From a checkpoint of a small transformer trained on Wikipedia: tied embeddings, a variant of Muon for these matrices.
Each number is 128 + 24 x the weight over its row's rms, rounded and kept within 0 to 255. Layers, rows and columns count from 0. The size above them is the row's rms in percent of the matrix's.

# layer 4 MLP down (transposed), 320x160, rms 0.073, rows 214-235, columns 0-159
size [105  95  97  98 100  97  90 106  92  91 104 100  99 102  96 103  97 105 107  97 111 106]
[[154 110 124 152 119 121 139 142 110 138 169  86 170 139 117 115 125  85 120 130 157 177 131 175 145 106  73 170 122 132  99 139 159 135 141  94 148 102 121 153 139 162 124 112 151 141 132 107 147 161 112 124 127 143 160 147 130 148 139 143 142 163  98 121 119 125 137  65 157 148 110 129 129 124 141 104 129 159 135 148 154 127 140 124  93 140 118 131 118 143 149 108 156  91 106 124 180 161 133 140 160 102 116  99 134 124 110 150  86 131 138  77 120 106 105 118  66 139 160 122 112  83 146 115 122 119 152 136 120 116 152 108 148 128  98 146  90 118 131 147  78  75 132  90 108 177 109 157  85 110 138 109 133 145 125  90 120 165 142 125]
 [110 114 133 127 110 117 112 114 162 118 169 140 137 145 154  94 118 158 138 151 111 130 177  98 123 151 103 126 147 111 185 138 128 134 125  95 131 154 114 123 121 200  99 103 167 152 122 135 159 118 132 123  90 104 139 141 149 152 106 151 106  95 138 153 139 124 134 152 140 153 157 152 126 150 156 159 132 159 118 135 112  97 117 129 159  93 126 126 174 121 126 112 144 125  98 102 140  89 130  90 143 148 120  93 175 153 107 146 127 108 116 153 120 148 103 145 157 125 131  64 114 108 137 109 121 142 152  97  92 116 122  85 159 155  98 132 121  70 125  93 107 158  97 139 153 103 125 106 164 111 148  89  69 124 132 137  99 113 111 145]
 [ 92 103 138 120  66 168 114 136 128 113 121 138  81 127 145 116 129 129 137 161 164 136 121 108 132 122 101  93  96 104 122  86 176 165 187 127  95 125 139 135 117 106 142 108 151 157 118 117 144 148 116 125 161 137 122 132 127 133 147 129 126  68 124 118 128 122 154 121 132 176 140 143 134 107 173 121 132 124  95  98 118 156 110  83 136 101 151 118 155 145 114 170 116 162 129 163  95 125 105  96 146 151 134 171 151 126 110 135 110 107 134 107  97 133 156 149 114 154 134  99 110 129 172 130 148  92 183 136 185 134 172 121 117  99 107 100 111 122  87  91 147 132 134 105 147 113 101 119 151 137 113 103 167 138 139 136 150  94 144 139]
 [ 99 120 105 100 127 127  91 160 123 119 109 142 132 150 115 134 118  93 160 108 128 120  98 135 115 132 166 115 137 108 105 127 115 122 118 160 154 150 136 147 118 135 187 122 112 161 125 145 113 139  70 143 137 135 119 138 126 161 128 149 160 110 118 119 104 120 157 156 131 139 147 111 150  96 136 139 141 112 126 154 127 102 110 123 156 158 115 146 173 129 101 147 114 145 169  44 117 155 137 114 142  87 150 101 147 142  99 155 147 134 145 138 104 138 123 149 122 140 102 145 132 104 117 170 108  96 124 118 149 107  45  89 123 162 100 176 122 128 148  69 138  89 112 164  97 124 129  92 127 155 132 146 153 123 126 109 150 139 187 110]
 [129 162 134  82 107 103 138 114 122 157 156 126 112 162 111 124  92 147 101 131  71 155 124 124 128 124 128 132 107 112 150 140 115 128 128 101 155 151 151 125 119 154  94 138 144 110 122 147 101  69 150 142 129 162 164 135 136 132 137 114 151 131 135 145 135 156 170 162 114 123 116 118 143 106 123 103 146 136 148 150 105  76 112 134 165 108 157 170 111  94 120 137 124 188 138 153 153 119 138 117  93 108 159 112 154  81 106  94 105 133 127 113 142 150  94 125 158 127 157 107 126 135 152 151 133 121 103  98  87 145 153 170 112 131 149 103 103 126 103 113 115 117 117 160 139 125  98 131  78 148 146 164 144 154  89 156  46  95 135 144]
 [139 101 140 132 115 103 111 157 131 130  77 168 121 106 156 155 109 130 131 143 123  89 120 111 127 111 135 153 133 118 177 163 102 169 143 121 159 122 117 152 161 151 114 102 131 130 185 144 130 138 166 144 117  86 144 116 126 104 152 122 100 138 136  72 131 140 138 138 108 110 145 118 105 142 128 135 124  95 101 166  93 132 151 134 107 134  83 103 128 141 141 142 121 150 135 122  76 136  95 142 114 127 104  64 118 138 139 109 124 154 145 158 129 135 118 187 120 135 118 169 107  92 101  97 134 127 133  83 125 172 104 120 148 125 112 120 144 128 102 106 109 129 121 169 163 139 101 173 115 142 174  83  83 184 140 156 147 118 121 119]
 [166  84 141 126 129 142 107  96 122 106 137  96 115 125 138 119 132 107 173 117 146 123  93 136 121 140 122 137 127 194 143 102 106 117 113 122 106 129 107 163  79 125 156  88 136 113 127 122 112 131 101 122  96 135 114 130 121 145  95 103 177 131 134 147 156 143 142 130 162 103 111 149 128  92  90 157 170 130 156 158 101  58 127  88 159 127 126 177 125 141 131 142 132 157 103 150 148 134 131 123  98 148 103 132 111 132 130 138 126 127 140  99 110 125 139 155 150 151 135 139 181 131 108 147 168 107 105 175 125 138  83 127  91 120 113 142 133  96 108 151 165  98  94 148 127 157 165 164 103 134 149 141 163 184  92 119 113 121 137  97]
 [118 141 113 172 163 119 134 105 109 102 171 112 147  96 119 118 108 109 155 146 105 133  99 113 134 103 144 145 148  81 118 117 154 149 102 162 169 129 164 137 145 114 113 147 154 127  93  95 126 147 143 115 145 117  93 124 118 143 117 122 170 124  99  93 106  91 134 136 144 138 129 162 104 143 146 144  96 152  77 124 146 160 128 134 142 107 111  63 119  95 151 138 148 149 110 155 127 108 155 184  97 130 179 151 163 123 142 139 158 115 138 100  53 165 109 137 153 144 121 137 133 125 134 149 125 168  94 125 161 125 165 148 140 105 137 146 142 110 105  77 120 126 102 134 135 145  90 108 108 146  89 102 108 123 118 138 125 162 103 118]
 [119 149 122 137  92 124 123 132 146  92 112 138 121 158 103 144 155 108 141 124  85 170 105 110 131 104 134 133 137 139 100 121 167 167 145 157 156 135  94 139 103 128 152 129 137 141 130 147 132 116 111 167 139 109 123 140 109 154 184 140 177 121 163 132 123 108 164 128  97 161 121 117 154 128 155 139 163 105 142  69 134 141 112  98 115 148 140 132 130 114 124 128 107 148 110 125 110 137 121  91 133  92  85 114  86 102 133 143 126 110  96 107  91 110 127 120  91 127 156 138 120  50  89 167 170 110 175 165 161 103 178 133 169 105 133 145  87 133 131 168 117 121 115 147 156 154 129 116  93 132 113 139 112 113 109 133 133 101 104 162]
 [128 117 108 125 144  78 104 110 151  91 162 160 107 113 140 151 140 146 116 161 149 112  73  97 108 111 147 105 112 196 113 113 129 120 164 123 125 145 115 105 142 117 128 116 159 151 150 173 182 142 164  99 130 138 128 123 138 170 145 121 146  88  95 152 146 161 125 138 135 147  94 117 117 124 128  97 139 134 130  92 147 132 121 133 115 157 158  77 167  99 131 115 153 152 138 122 172 151 138 158 116 132 117 122 125 133 142  82 137 151 121 130 133 124 167 134 127  98 163 162 113 145 105 116 117  98  90 136 103 109  77 138  93 132  87 129 152  93 154 103 153 122 109 116 109 156 122 141 123  74 100 131 141 170 107 118 111 117 114 176]
 [189 119 108 169 159  92 154 136 110 102 120 140 111 124 117 127 109  75 181 158 132 102 113 179 135 136 165 173 163 107 136 174 145 132 112 138 131 136 123 122 146 122 107 155 137  98 136 144 120 106 141 151 101 131 139 142  96 117 162 156 152 168  83 162 154 121 123 120 117 110 132 138 120 106 160 142 133  82 123 146 167 109 103 109  95 148 123 124 167 100 143 119 135 124 154 129 134  85 109 154 119 121 116  91 121  96 109  46  93 128 133  95 101 118 137 123  96 119 151 137 122 113 175 126 141 120 121 137 151 137 176 141 155 145 108 149 146 111 107 132  89 101 140 131 118 120 136 101 123 171  90 100 107 145 109 105 105 136 129 132]
 [158 163 171 138  96 165 139 134 117 102 119  64  75 113 108 106 184 127 113 108 109 171 165 133 116 154 111  95 133 140 124 130 121 154 119 129  90 119  85 102 130 133  54 127 155 129 120 119 102 134 132 129 136 152 109  89 162 129 109 108 127 128 131 158 133 143  92 161 131 123 136 133 123 130 120 104 166 141 160 157 146 186 126 138 104 119 138  94 105 134 134  80 112 136 135 109 129 105 125 102 151 154 140 116 162 136  98 133 139 115 131  91 141  93 124 125 108 120 160 142  94 114 122 106  89 131 118  92 137 113 141 161 102 148 163 185 107 179 129 120 140 166 115 149 145 160 130 116 116  99 128 150 127 177 118 125 128 125 154 145]
 [123 165 114 124 111 132 118 133 146 101 125 108 181 132 140 146 133 123 147 178 114 138  99 150  96 117  98  85 129 194 130 152 101  76 111 128 108  91  86 122 123 145 153  92 106 140 132 136 141 147 142 133 153 127 118 178 124 197 123 119 144 121 113 111 168 135 164 153 107  72 146 109 145  97 165 139 143 138 130 120 116  77 111 100 108 152 141 132 143 103 139 155 110 117  93 121 171 140 152 123 122 120 114 142 145 153 134 126 153 110 110 117 144 141 108 109 111  70  92 124 149 140 130 178 129 160 124 111 165 120 112  81 125 114 107 141  99 133 105 102 148  86  99 118 138 143 114 134 145 123 133 118 172 115  93 163 128 116 153 153]
 [113 134 152 131 129 106 148 114 132 106 148  62 194 112  86 100 139  90 130 165 138 152 127 122 126 129  98 147 146 133 122  99 138 125 142 133 134 143 127 120 174 111 141 117 128 142 103 110 160 131 159 110 140 169 100 122 124 119 108 130 110  97 118 146 132 121 157 139 177 128 158 146 119 170 138 127 116 178 170 125 106 129 143 163 157 137 115 121 131 125 138  97 146 115 108 125  96 147  98 114 127 118  94 160 134  87 124 161  87 150 149  98 104 115 112 108 165 138 111 156 143 157 113 118  69 123 145 116  78 148 102 134 148 133 129 143 188 111 123 168 134 127 114  70  96 110 102 160 108 111  96 156 118 173 146 150 111 110 106 111]
 [102 109 144 107 151 115 116 119 140 122 146  89 113 138 157 143 134 143 165 132 156 124 150 154 162 129 126 107 144 100 157 118 138  95 134 138 144 130  98 134 146 136 114 156 136 114 170 119 116 124 144 139 153 135 152  97 170 133 162 106 126 131 181 128 139 121 103  69 102 159 112 119 118 113 140 118 108 141 123 101 143  98  79 127 140 140 144 123 110  91 137 161 115 111 115 154  88 122 115 146 140  96 115 126 144 158 122 140 167 148 124 120 129 138 104  89  98 118 140 141  68 115 143 170 147 112 187 107 125 110 194 115 145 155 143  75 111  87 130 104 109 134 157  95 162  93 100  94 127  94 121 128 154 149  71 108 134 169 138 153]
 [102 151 155 154 158 137 124 125 124 109  99 131 149 106 158 134 153 100 145 101 115  93 119 104 143 107 107  83 213 104 154 144 143 127 164 117  89 123 113 183 113 121 122 121 111 107 146  88 122 132 112 117 154 132 133  98 128 155 112 108 112 174 139 104 141 132 117 103 159 197 164 148 130 138 114 149 159 119 137 180 139 157 120  79 133 133 132 114 111 165  86 141  72 114 100 147  99 108 142 122 156 134 153 138 122 114 123 168  98 104 154 130 145 128 121 148 148 136 160 143 132 127 124 124 159 143  80 129 130 123 165 188 141 134 124 107 126 116  99 122 122 157 121 109 108 111 114  83 142  82 123 115 124 110 101 127 105 132 122 105]
 [168 106 133 132 154 138 135 133 134 115  82 129 111 113 142 106 127 111  91  91 111 120 119 124 133 153 126 119 169 135 150 142 155  97 119 132 149 158 114 173 153 150 149  95 123 155 156 116 144  95 135 111 111 110 155 119 159 103 142 112 153  60  92 150 140 102  78 115 114 138 137 146  93 161 153 124 161 131  84 155 152 161  77 138  71 137  88 127 118 148 120 155 105  94 151 132 114 129 117 140 121 134 109 143 182 163 103 148 151 140 119 102 107 131 138 155 128 107 127 152 134  68 121 132 135 118 153 137 107 132 129 110  72 153 115 126 134 129 127 121 155  99 128 140 145  92 101 134 135 153 179 116 147 121  76 114 150 116 169 155]
 [119 134 124 110 167 145  82  94 116 167 118 125 119 139  87 159 165 137 111 154 116 111 120 126 124 140  84 133 131 122 171  87 132 151 128 147 153 127 165  92 107 130 116  75 110 130 163 119 106 120 121 126 135 118  99 104 125 154 112  88 148 167  96 152 161 140 137 148 165  71 101 105 160 105 137 106 151 128 154 124 123 128 128 131 135 110 105 153  95 106 141 141 142 142 120 147 127 176 135 135 140 144 140 102 181 121 117 114 119 109 132 133 116 112 131 153 132 122 147 161 141 114 155 155 124  82 123  98 123 116 168 149 120 135 107 115 154 130 139  99 162 149  62  95 139 161 160 104  88 193 111 146 164  94 136  95 137 131  92 142]
 [120 126 148  80 123 128 117 173 104 103 173 110 137 136 152 112 166 154 101 136 110 104 126 147 125 147 110 119 150 127  93 157 130 114 101 148 121 156 115 143 172  98 113  75 141 120 151 157 154 140 146 162 141 152 139 135  84 128 130 118 133 103 100 143 107  92 123 113 158 104 159 162 136 133 167  98 121 131  90 119 131 134  91 148 119 101 154 176  89 118 127 126 123  98 132 105 135 132  92 129 127 109 186 156 124 146 156 123 160 177 130 128 152 155 111 125  95 163 156 127 153 122 126 134  96 105 145 141 126 154 128 155  95 112 114 141 108 158 142 105 135 103  70 101 143 135 133 138 126 100 110  93 190 129  63 122 109 107 105 127]
 [146 150 160 102 137 152 149 134 108 109 134 119 131  67 128 146 147 101  72 109 130 148 129 139  95 119 131 125 156 118 162 118 141 154 139 121 119 116 106  93  87 138  95 126 169 141 130 142 154 115 126 126 124 171 135  82 181  92 116 125 140  77 126 176 115 125  99 172 120 122 114 120 112 155 210 132 105 133 121  91 153 162 106  98 120 113 135 116 102 134 125 145 108 141 138 125 150 124 137 108  95 131 114 101 137 139 172 154  80 132  79 110  89 149 129 101 145 148 138 138 152 121 116  67 124 126 144 108 109 168 105 132 110 129 142 146 170 120 145 131 109 179 112 134 140 135 122 131 130 138 111 104 125 149 119 167 141 128 183 123]
 [105  82 126  89 172 115 161 149 148 105 111 114 136 107 120 140 125 118  92 147 113 116  91 145 139 105 133 144 108  97 149 135 139 107 117 157  67  88 124 124 159 120 119 175 165 114 103  97  90 107 111  77 156 181 163 144 158 152 136 134 131 111 110 139 127 121 111 156 123 127 124 154 105 141 122 165 103 165 115 136 103 114 144 155 149 109 103 165  91 146  94 102 176 197 149 179 128 160 131 141 155 147 119 100 145 100  92 120 123 135 135 105 165 128 130 141 135 142 130 157 124 140 116 116 119  85 132 106  96 146 119 133 114 124 106 124 157 188 146 123 133 110 124 131 127 138 138 131 128 117 112  99  99 103 124 152 105 108 152 169]
 [176 138 120  98 111 146 109 111  46 129 185 130 134 118 137 185 160 129 137 125 158  99 115 120 139 159 118 129 115 178 124  99  87 140 121 131 124 168 134 110 140 103 163  91 116 126 121  75 126 146 152 156 147 124 137 149 131  70  86 102 129 136 153 112 134 105 167 127 127 132 114 158 137 122 129 108  92 142 101 149 108 126 131 161 135 135 172 164  87 146 135 156 104  99 100 116 129 133 142 120 115 125 113 134  87 164 138 130 104 102  90 114 112 158 116  98 155 170 165 131 114 156 104 141 109 145  99 131 160 125 113 111 162 135 109 138 184 116 142 112 151 131 156  98 121 134 107 128  97 146 106 131 123 141 121 122 160 130  89 113]]
# layer 4 MLP up, 320x160, rms 0.0792, rows 215-235, columns 0-159
size [ 99  99 104 108 104  94  97  93  98 103 107  98  94  96 102  93 107 102  93 109 108]
[[121 116 111 125 138 142 132 100 116 145 136 135 107 143  72 146 176 115 120 121 165 155 182 145 118 151 127 132  76 125 115 134 102 130 144 137 137 151 137 151 186 123 146 141 114 157 110 131 129 117 102 145 121 165 113  98 145 111 172 143 153 116  96 143 163 100 154 158 113  89 125 144 154 101 105 131 122  93  82 159 103 135 153 146 122 110 165 109 121 165  97 105 140  97 132 154 104 136 128 179 170 128 136 119 134 133 193 106 119 102 103 163 136 124  97 127 101 136 104 138 154 119 144 139  80  92 109 138 121 154 128 177 100  83 104 116 130 132 128 124  94 107 104 137 108 129 144 111 108 139 106 131  72 120 141 109 174  98 110 121]
 [156 112  90  80  99 106 120  85 112 116 118 117 159 122  83 124 175 145 122 122 114 118 103 142 114 113  79 113 119  91 134 132 128  91 145 105 165 148  83  98  97 109 125 143 170 113 174 132  89 163 159 133 105 119 160 122 137 130 118 140 105 126 129 151 103 110 181 135 126 112 105 137 131 141 132  99 113 139 174 125 112 116 149 105 155 114 147 151 116 120 136 147 135 119 140 140 141 156 150 145 131 109 167 145 141 147 150 116  95 142 118 152 121 164 126 178  93 150 152 104 191 139  89 150 166 156 135 117 122 161 114 137 140  69 115 110  73 142 157 136 132 132 116 103 142 120 123 130 121 151 121 144 165  99  83 141 171 147 131 136]
 [121 126  95 123 185 136 146 135 141 136 141 115 114 113 162 157  91 154 158 116 147 138 126 122 132 143  98 144 133 116 121 138 132 108 149 107 132 132 157 118 138 127 141 115 130  96 159 125 120 123 133 157 164  84 118  95 104 107 141  94  75 128 150 111 158 146 141 107 121 106 124 181 129 118 132 154  92 118  96 156  83 100 119 144 114 133  90 110 156 121 134 141 147  88 144 145  92 120 132 107 117 130 190 133 186 151 116 150 144 117 115 144 134 154 116 145 149 140  98 109 161 109 156 134 136  91  76  73 129 154 139 170 136 110 142 167 146 127 136 112 104 123 171 146 135 111 170  99  80  90 139 129 107 124 117 124 144  99 109  59]
 [123 134 116 145  99 108 108 127  98 146 104 102 124 115 117 127 170 126 137 122 150 121 141 113 157 104 117 111 167  81 110 106 164 137 137  95 148 132  97 149 156 138 149 134 134 187 200 156  93 160 109 150 146 155 111  90 163 111 131 138 127 125 112 152 100 161  81 166 117 152 113 125 122 102 124 129 158 100 120 152 131 104 169 125 104 149 149 110 100 123 149 123 178 153 110 131 108  99 127 162 114 115 121  94 128  85 126 143 104 116 141 149 158 101 126 124 125 163 142 119  79 115 111 110 109 134 141 163 122 131 110 138 147 170  89 132 114 113 173 161 113 134 137 143  76 115 165 102 163 120 131 116 101 163  98 146  86 152 134 103]
 [125  99  96 131 144 138 126 134 155 115 127 105 119 100 139  95 123 113 110 135 183  87 135 107 139 135 113  95 145 130 119 104 122 116  94 123  97 121 148 122 139 129 115 139 125 144 103 140 151 134 134 193  90 112 158 163 132 152 126 173 102 167  95 141 128 118 147  88  99 112 153 133 131 101 106 106 166 130 144 129 189 125 173 129 142 109 112 155 139 105 111 163 128 126 138 100 124 137 135 138 129 119 118 136  99 126 140 164  73 125 100 166 135 152 140 103 134 118 114 130 175 122 117 174  97 138 139 166 138  94 153 118 142  98  78 144 108 107 189 113  99 112 138 139  89 134 177  95  95 121 142 124 126  92 129  69 122 104 147 153]
 [103 104 133 171 161 151 154 171 110 120 115 156 134 153 116  96 100 169 158 100 113  86 154 133 113  94 141 134 138 123  60 138 166  96 124 122 163 156 144 103 121 104 112 140 148 193 116 128 123 167 113 139 139 119  99 119 116 136 117  94 109 113  95  94 118 117 112 172 136 170 120 141 160 160 139 147 114 136 111 128 139 175 149  79 118 151  75 118 117  97 149 151 143 131 137 116 105 106 153 150 126 143 161 134 144 124 130 130 141 156 108 109 161  81 126 149 153 123 124 125 107 123  86 115 118 107 152 167 136 119 159 140  98  90 134 152 127 133 129 132  99 147 137 102 108 108 116 106 103  97 112 132 124 172 117  83 157  99 146 157]
 [141  80 106 139 113 154 118 106 159 119 153  91 167 152 139 137 101 132  97 115 114 120 157 136  88 127 125 152 132 121 159 185 164 126 117 173 127 166  86 151 182 132 134 171 158 140 117 155 129 152 106 118 147 130 139  75  98 156  93 124 107 132 131 200 124 167 108 143 121 142  83 100 137 143 153 120 121 135 125 130  92 145 144 111 134 115 102 156 135 121  88 111 123 119  69 166 125 115 107 130 154 146 107 112 150 139 121 156 141 153 172 134  94 146 132 126 154 136 144 117 146 104  83 126 140 119 122 114 111 138 131 111 137 130 113 109 103 152 184 106 109 148 137 135 133 131  95 105  98 104 117 104 121 143  86 118 144 138 105  80]
 [173 124 111 113 153 131 169 121 130 177 104  98 147 131 140 166  91 115 149 134 102 113 120 129 130 170 136 151  89 132 160 150 113 124 114 156 155 150 111 129 146 158 130 149  91 145 120  62 130  89 150 132 141 157 105 102 144 104  92 146  85 128 126 149 132 110 143 140  88  81 141 139  73 108 115 139 112 122 130 139 131 106 138 159 150 171 133 117 126 133 126 112 163 149 160 138 139 115 143 128 163 112 148 150 146 107 146 120 148 101  79 110 105 135  79  77 115  75 109 139 126 113 143 140 134 112 153 111 131 166 136  96 132 136 100 153 120 150 131 144 171 149 114 110 160 146 124 120  96 104 147 143  92 193 116  92 115 118 138 143]
 [ 82 129 148 113 126 110 107 164 131 177 163 119  89 140 130 106 136 180 147 108 141 169 155 102 149 134 165 146 109 138 168 149 123 168 145 108 125 105 129 136 147  98  96 124 120 117 108 130 114  86  81 131 132  74 162 125 133 124 113 119  66  85 113 120 124 149 127 127 106 138  94 118 134 150 153 126 135 101 156 119 139 104 141 148 102  92 116 102 138 151 107 121 126  96 104 120 140 133 179 151 136 162 186 142 108 126 115 147 109 119 122 133 159 166 162  72 133  99 148 138 119  99 133 122 125 132 117 153 118 125 119 135 151 134 109 149 142 104 149 125  93 151 106 130 126 124 123  92 148 176 180 140 121 165 110 138 114  71 103 137]
 [ 90 110 165 109 127 183 136 132 130  86 130  97 142 135 109 154 113 152  96 117 156 166 153 133 106 114 143 132 100 161 140 144 191 109 104  66  90 159 124 157 107 103 159 141 158 119 137 166 129 118 179 105 105 122 121 152 118  93 126 153  95  93 153 127 136 101 155 188 144 124  86 154 122 119  88 114 130 138 132 110 139 109 126 134 125 173 105 140 103  94 114 165 163 126 121 115 137 127 128 120 140 115 123 118 138 116 136 127 138  87 126  79 162 109  99 131 149 119 146  97 131 112 100 115 116 118 119 133 135 132 193 122 158 167 151 130 112 142 146 106  97 104 109 138 140 133 100 132 125 118 131 105 126 151 170  98 122 159 129  82]
 [141 137 133 154 131 202 122 157 104 110 159 134  99 121 132 104 138 149 102 117  69 136 149  95 163 120 138  82 122 141 130 135 170 125 134  99 127 142 121 114 156  99 131  96  88 143 183 120 150 122 124 145 144  97  70  90 115 120 119 138  99 195 134 113 139 143 108 147  79 139 106  98 124 149 124 143 136 153 170 176 105 112 114 177 130 123 149 134 137 141 124 108 137 107 103 147 141 127 123 117 149 112 137 151  67  92 128 154 140 136 123 131 118 141 100 104 139 155 134 109 104  99 156 131 142 159 128 127 131 114  54 103 164 112 120 133 121 123 141 114  98 102 126 120 124 140 164 159 135 156 128 133  90 145 114 151 151 135 119  98]
 [129 106 161 107 115  95 131 168 132 121 166  88 169 114 133 131 173 142 147  77 155  88 155  94 148 149 137  88 104 139 178 151 122 128  94 119  84 154 117 118  91  84 103  83 172  98 133 147  80 157 157 183 118 154 117 114 157 138 116 112 118 135 116 153 126 147 127 150 126 111 156 103 133 144  88 156 126 111 130 140 155 171 112 140 105 130 122 126 112 155  87 109 180 164 148 129 160 109  88 172 129 110 101 142  96 134 131 145 103 140 102 105 131 108 126 139 141 142 129 103  80  99 149 125 132 114 155 123 103 119 119 122 158 136 134 149 134 110 183 118 138 127 113 134 155 139 125 126 141 137 142 137 101 107 124  93 122 112 111 129]
 [120 141 138 119 111 122 171 135 137 188 132 151 104 174 177 122 132 126  87 117  83 123 148 139  91 152  96 145 143 137 119 179 115 127 147 124 113 132  87 129  90 123  71 106 107 139 155 119 148 126 130  94 130 108  72 153 174 116 202 105 145 180 147 111 160  93 124 119 119 126 137 142 136  94 119 111 104 141 100 129 142 158 149 119 129 159 101 111 137 159 139 154 127 129  99 118  96 166 133 100 148  91 137 126 150 136  92 145 152 137 113 140 110 124 170 146 142 151 126 191 133 138  93 109 141 100 111 126 141 148 129 133 133 135 113 134 128 114 130  97 141 115 144 140  83 138 144  84 145 140 106 142 108 126 129 126 134  73 136 112]
 [128 109  61 135 119 134 194 129 131 121 133  95 118 125 133 129 123 144 130 135 114  87 164 138 124 142 126 112 100 119 115 180 100 136  90 127  91 115 137 135 126 106 112  94 108 150 107  97 110 130 121 134 114 125 147 135 118 123 152 151 126 166 135 142 129 109  96 165 134 136 124 148 164 124 171 163 125 157 123 102 125 141 168  85 135 147 106 175 136 144 146  96 130 177 118 114  87 171 103  90 146 169 123 146  97  75 132 132 148 125 152  99 128 122 119 116  92 123 150 139 145 109 144  86 148 148 120 143 130 129 109 103 129 130 131 124 119 162 201 144 128 143 137 109  89 108 128 138  97 137 119 138 132 186 154 152 146  78 115  80]
 [132 104 122 183 142 146 119 110 149 131 135 107 150 154 161 108 136 158 187 143  92  96 104 136 124 120 109 137 143 134 108 111  89 126 131 149 140 129 142 145 108 141  88 141 147 177 146 160 152 117 161 160 143 143  87 188 116 140 110 127  71 112 150 143 164 114 150 108 147 118 127 116 100 102 110  94  81 101 131 105 132  95 133 126 152 123 153 159 148 127 138 144 128 138 155 137 106  93 147 126 126 111 165 103 116 189 171 142 150  85  95 143 151  90 161 139 140  65 115 155 134 135 120 137 138 130 116 129 119 113  63 107 134 168 114 153 118 113 117 150 136  98 125 154 119 136 101 103 114 127 142 146 123  96 112 107 105 145 133 101]
 [ 91 130 114 149 137  97 106 160 119 109 175 156 151 106 134 125 186 136 159 152 167 144 151  94 139 153 123 117 116 128  69  79 110 106 141 131 137 130 104 114  88 174 155 100 135 159 146 105  93 168 110 144 147 119 140 138 117 124 163 143 141 151 127 132 134 125 128 156 133 162  78  96 133  98 134 111 147 120 157  98 111 125 181 164 123 140 158  89 139 172 125 119 139 166 139 129 137 128 143 127 142 112 102 169 104 122 142 114 108 148 149 127  87 116  89  71 160 114 133 100 129 149 113  82 109  98 158 120 104 107 109 161 131 139 161 136  90 149 101 117  80 127 112 134 116 144 132 151 117 135 139 161  96 151 138 132 137 113 110 133]
 [148 137 140 133 125 127 185 103 142 140 111 138 161 137 104 157 117 112 161 130 110  99 105  80 122 109 112 139 128 148 105 121 159 103 145 126 118 120 183  91  83 179 164 102 129 121 151 191 141 137 143 109 125 121 122 115 131 114 144  85  86 166 127 113 149  86 113 110 103 100  93 134 165 111 141 140 106 127 102 114 130 122 119  88 120 125 145 115 108 124 120 154 171 173 105 114 156 146 111 146 120 111  98 137 128 167 175 158 135 145  96 146 107  82  83 128 126 168 129 127 106 127 132 139 116 133 120  76 114 157 129 111 154 130 116 164 125 142 146 108 119 129 157 175 128  98 100 165 129 112 112  84 141 126 134 115 120 142 183 122]
 [107 105 146 141 186  87 125 153 141 130 147 121 123 117 150 135 166 145 140 100 145  98 147 122 130 142 138 137 153 144 134 149 122 137 143 114 142 109 118 109 153  88 140 161 116 140  95 128  89 188 113 104 118 164 110 136 168 149  92 148 121  86 115 124 149 150 125 103 122 120 153  92 132 109 127 107 119 114  95 124 134 120 125  82 140 165 155 193 122 149 162  66 133 128 133 135 103 146 125 188 105 125 110 108  96 132 152 140 120 128 118 167 118 106 110 148 105 163 113 111 140 155 109 152 130 166 117 118  98 155 143 109 140 116 131 152  93 100 122 131  87 159 143  77 162  94 153 181 119  98 106 151 109  93 122 116 144 151 118 103]
 [161 117 151 159 123 134 150  90 126 148 132 144 136 122 169 157 174 103 184 150 172 143 107 156 124 105 119 157 116 125 142 152 126  86 154 160 118 149 124 115 144 123 145 131  83 164 139  93 111 149 159 137 135 121  97 140 120 128 156 134 169 177 124  80 105 119 148 122 119  86 118 119 129 137 107 128  94 159 113 135 103  92 124 150 172 124 185 122 104 131 155  90 144 173 114 108 147 123 153 191 116 139 105 133  98 128 109 134 125  94 162 124 136 123 103 137  77 146 136 191  67 103 126 125 145 117  80 118 152 120 140 141 131 131 115 134 115 123 139 172 148 131 142 142 112 102  96 106 131 135 106 131 113 110 120 100 121 140 126 123]
 [121 115 144 150 126 142 126 159  83 174 161 153 147 145 115 133 132 140 101 143 140 186 125 150 152  99  87 128 126 138 143 126 133 136 108 135  72 142 169 132 103 125 140 171 144  95 122  96  98 125  87  93 165  95 100 142 134 105  72 149 154  88 150 124 100 134  98 105 147 113 115 111 159 101 153  96 108 152 141 118 110 117 131 167 179 144 148 149 141 140 154 146 111  97  96 152 157 124 133 138 173 178  85 135 119  90 148 116 139 131  92 109 118 137 115 138 115  95 127 122 125 117 148 123  98 130 157 113 150 118 104  97 126 160 138 111 177 105 157 152 146 134 123 125 131  91  86 138 128 155 145  99 151 107 104 117 162 106 115 126]
 [136 117 127 159 141 108  97 121 133 139 120 137  92 134 164 118  99 146 108  63  69  91 108 179 150 137 146 132 128 125 160 176 121 167  64 109 151 133 182 104 101 118  98 130 132 122  98 128 102 133 142 143  87 130  94 144 130 163 132 177 133 147 131 159 121 128 149 122 142 163 116 142 106  97  83 116 126 128 158 136 143 183 142 156  88  97 130 127 164 150  74 138 129 166 142 118 117 141 124 132 111 132 130 152 152 101 116 141 140 118 129 136 129 151 115 119 105 116 110 113 190 132 116 110 138 151 101 102  88 160 143 139 127  96 109 122  98 143 158 130 102 111 131 112 111 116 130 127 119 116 112 142 135 132 172  89  92 156 132 145]]